python train.py --vocab_size=4551 --bias="qkv" --init="normal" --beta1=0.95 --beta2=0.98 --schedule="wsd" --final_lr_fraction=0.0 --seq_len=512 --dataset="wikipedia_en"
Each number is 128 + 24 x the weight over the matrix's rms, rounded and kept within 0 to 255. Layers, rows and columns count from 0.

# layer 6 MLP up, 128x64, rms 0.132, rows 100-127, columns 32-63
[[164 103 142 146 120 144 167 136 117  92 146 166 134 162 110 119 164 143 106 151 135 120  63 102 166 133 146 117 108 130 125 136]
 [ 98 143 170 202 101 152 125  98 154 116 120 122 115 136 157 103 131  92 147 159 129 148  66 107 131 140 132 110 141 137 146 135]
 [146 136 159 141 147  90 155 116 103 123 131 130 141  85 113 155 130  86 145 160 127 166 162 115 105 169 149 123  88 115 151 108]
 [156 123 144  92 131 162 153 131 140  97 145 142 158 127 161 106 116 125 119 142 155 120 145 150 153 100 123 128 147 109 122 121]
 [123 157 148 146 148  73 160 134 118  80 119 139  81 121 156 121 116 113 152 175 103 129 115 142 141 127  95 124 135 120 128 110]
 [133 141 127 137  83 103 137 135 143 118 123 132 110 126 144 149 153 105 174 105 148 133 118 160 118 155 152  77 100 142 153 169]
 [154 133 148 160 136 132 147 175 124 105 115 132 120 156 134 111 154 127 150 143 149 120 139 123 124 132 147 148  81  95  99 133]
 [118 135 113 180 138 144 145  90 119 102 143 118 134 164 157 130 107 151 136 129 156 169  99 130 156 147 132 141 123 121 126 157]
 [101 120 127 119 124 138 145 110 161 161  88 125 146 105 122 111 172 126 105 103 140 105 138  92 117 116 126 154  82  97 115 103]
 [149 126 103 157 127 109 120  95 158 117 158 118 140 147 151 118 132 129 145 124 102 171 133 120 154 144 121 119 122 119 160  82]
 [135 134 146 163 133 118 145  91 155 111 139  92 122 104 163 158  75 103 130 116 134 126 107 101 108 162 137 134 118 118 154 137]
 [127 186 106 142 106 136 129 106 161 140 135  98 146 144 170 108 148 130 146  78  98 149 112  83 117 106  99 132 127 120 114 127]
 [117 158 134 123 138  87  97 143 165 109  98 143 112 103 142 110 120 134 115 104 144 151  98 104 141 126 109 130 106  88 121 156]
 [122 126 116 128 146 115 128 108 130 109 123 125 118 168 147  99 117 125 128 126 114 146 141 152 124 122 154  91 129 164 116 133]
 [176 160 147 132 162 100 158 138 114  85 132 143  98 142 112 162 131 135 126 143 132 122 137 115 125 124 138  87 123 127 148  94]
 [151 115 118 172 112 149 118 138 119 114 103 134 130 122 149 119 154 126 133  94  99 179  92 100  93  96 134 138 158 117 111 109]
 [119 149 113 122 111 133 160 144 115 122 124 148 109 104 139 104 123 118 117 149 145 106 115  88  74 172 108 145  89 116 136 126]
 [130 132 108 146 114 112 156 120  80 110 146 129  45 130 115 121 153 111 128 112 101 119  92  95 103 184 107 104 126 127 140 163]
 [109 104 144 180 123 122 145 129 142 130 153  75 117 146 154 143 133 122 208 122 124 160 130 169 126  98 134 131 133 123 127 120]
 [159 121  80 169 120 187 146 111 110 109 137 121  97 133 135 153  95 179 163 120 134 156 138  99 189 166 158 140  84 145 135 117]
 [146 157 108 111 119 135 131 126 153 134 147  76 115  95 143 154 122 113 133 138 170 124 150 138 148 119 162 148  79  88  98 125]
 [140 135  88 147 135 131 141 113 114 115 116  97 133 131  93 142 127 182 196 127 130 143 133 158 134 130 133 140 136 110 100 112]
 [149 134 135 119  96 122 157 118 132 106 128 147 146 144 120 139 102 103 140 168 170 124 113 150 117 137 144  92 105  97 100 106]
 [121 131 139 181 130 148 120  72 137 108  91 102  95 116 127 128 105 157 172 106 181 180 121 117  98  92 157  80 194 124 122 152]
 [160 146 167 162 163  71 157  96 147 147 116 114 160 123 144 155 138 141 133  98 130 112 135 107 128 161 129 128 121 130 106 128]
 [127 171 108 138  70  79 123 128  95 121 157 161 176 134  91 114 118 160 161 171 141 151 127 132 117  82 156 141 156 128 150 117]
 [178 128 138 147 127 135 125 152 185 112 120 126 102 144 131 132 141 137 184 149  89  98 125 106 121 146 134 113 143 133  95 147]
 [114 152 162 114  93 108 121 100 145 123  91 171 143 123 140  82 145 104 148 166 153 151 119 156 127 125 126 154 154 109 114 116]]
# layer 6 MLP down (transposed), 128x64, rms 0.114, rows 100-127, columns 32-63
[[136 143 155  84  92 116 111 141 102 134 123 125 111 145 130  84 143 131 120 105 116 110 161 142 121 135 131  87 133 143 122 145]
 [111 106 141 147 107 162 110 135 162 142 118 112 169 123 130 142 171 102 101 169 104 137 111  92  93 138 125 111 223 143 106 118]
 [133 105 111 103 145  77 101 100 115 137  84 101 120  83 159 138 125 151  82 129 145 161 155 141 117 117 108 118  87 142 140 118]
 [118 145 125 147 126 135 163 134 110 160 100 108  86 102 104 128 139 105 146 128 133 124 116 137 112 148  95 158 147 148 129 137]
 [153  98 112 136 137 124 171 188 128 132 121 173 101 155 133 139 127 133 114 149  91 116 124 138 138  96 117 121 124 114 152 133]
 [161 127 157 143 113  67  96 173 143 111 153  98 128  97 130  84 146 116 125 137 134  97 163 178 135 135 132  97 106 140 148 175]
 [123 143 130 141 136 130  99 131 133 132 169 115 127 135  98 118 140 127 107 104 190 155 115 143 130 148 166 163 137 122 140 102]
 [157 129 131 141 110 133 136 144 134 157 152 164 131 145 129 127 111 104 117 128  99 112 120 117 156 127 177 113 141 158 108 155]
 [105  92 135  93 173 150 152 129 109 134 156 125 107 115 122  99 134 113  86 105 139 108 136 114 152 137 142 171  96 130 139  69]
 [136 149 138 124 140 151 130 110 130 161 124 115 125 135 136 133 132 122 125 120 131 117  94  83 123 134 109 159 125 102 122 131]
 [112 157 117 104 144  80  88 104 143 112 110 134 114 143 135 149 135 104  42 125 138 147 133 145 144 135  90 117 167 121 146 100]
 [121 163 118 140 135 151 102 148 110 135 120 101 156 148 175 158 130 119  99 104 117 112 158 118 163 109 138 144 109 121 129 108]
 [132 121 123 132 182 120 127 129 112 122 121 146 108  93  84 127 129 133  88  98 128 149 113 152 159 122 117 149 155 108 165 157]
 [141 141 124 131  98 106 127 121 113 136 116 118 117 113 120 111 146 163 147 131 112 105  99 156 113 134 133 174 161 126 147 112]
 [143 138 118 132 123 140 127 138 173 133 126 129 128 153 154 143 128 148 143 125 144 113 119  98  97 104 124 122 164 159 157 124]
 [ 98  82 110 112 114 135 144 107 115 142 132 163 128 133 143 158 138  88 157  97 119 122  97  84 146 115 146 139 143  96 131  83]
 [108 146 118 165 166  84 128 155  75 113 165 107 134 111 104 120 124 114 107 150 107 154 154 177 133 152 129 172 124 129 139 119]
 [145 106 121  65 144  85 107 141  81 100 147 150 100 130  94 135 128 122 109 129 106  99 148 149 155  92 160 152 114 153 130 127]
 [118 148  99 117 145 167 161 146 125 156 178 132 122 111  90 106 120 103 100 122 122 150 139 136 118 168 129 169 145 146 142 157]
 [112 122 124 149 107 130 148 160 109 130 139 148 151 137  92  97  99 128 120 120 152 129 126 138 152 168 136 155 163 114 128 136]
 [152 127 113  98 116 135 122 132 132 153 136  80 120  96 116 138 126 101  97 138 143  89 116 146 127 158 135 148 117 142 143 144]
 [126 130  81 121 147 110 150 121 162 130 125 137 116 103 140 132 176 113 132 147  82  72 121 101 117 150 132  76 129 111 146 106]
 [133 141 119 144 123 143 120 144 132 148 108 126 134 121 101 129 143 148 106 124 116 144 142 106 108 132  97 117 112 133 135 136]
 [129  96  90 153  72 147  77 140 120 162  90 101  50 148 127 142  79 174  69 127 151 200 163 193  77 124 157  88 191  95  99 106]
 [139 132 145 122 108 131 170 108 115 124  96 160 120 156 110 116 119 107 173 125 137  82 123 178  95 137 126 115 143 137  90 135]
 [111  81  95 143 131  99 139 117 137 108 143  82 156 181  89 133 136 159 146  90 103 159 130 182 198  64 111  89 173 127  60 118]
 [151 145 137 180 125 145 130 158 115 103 154 126 110 138 123 136 138 122 164 130 104 110  93 167 155 130 151 141 129 135 120 139]
 [151  75 102 130 152 165 117 116 121 137 164  82 121 115 122 104 138 129 148 141 127 130 127 183 145 106 132 123 176 127 168 170]]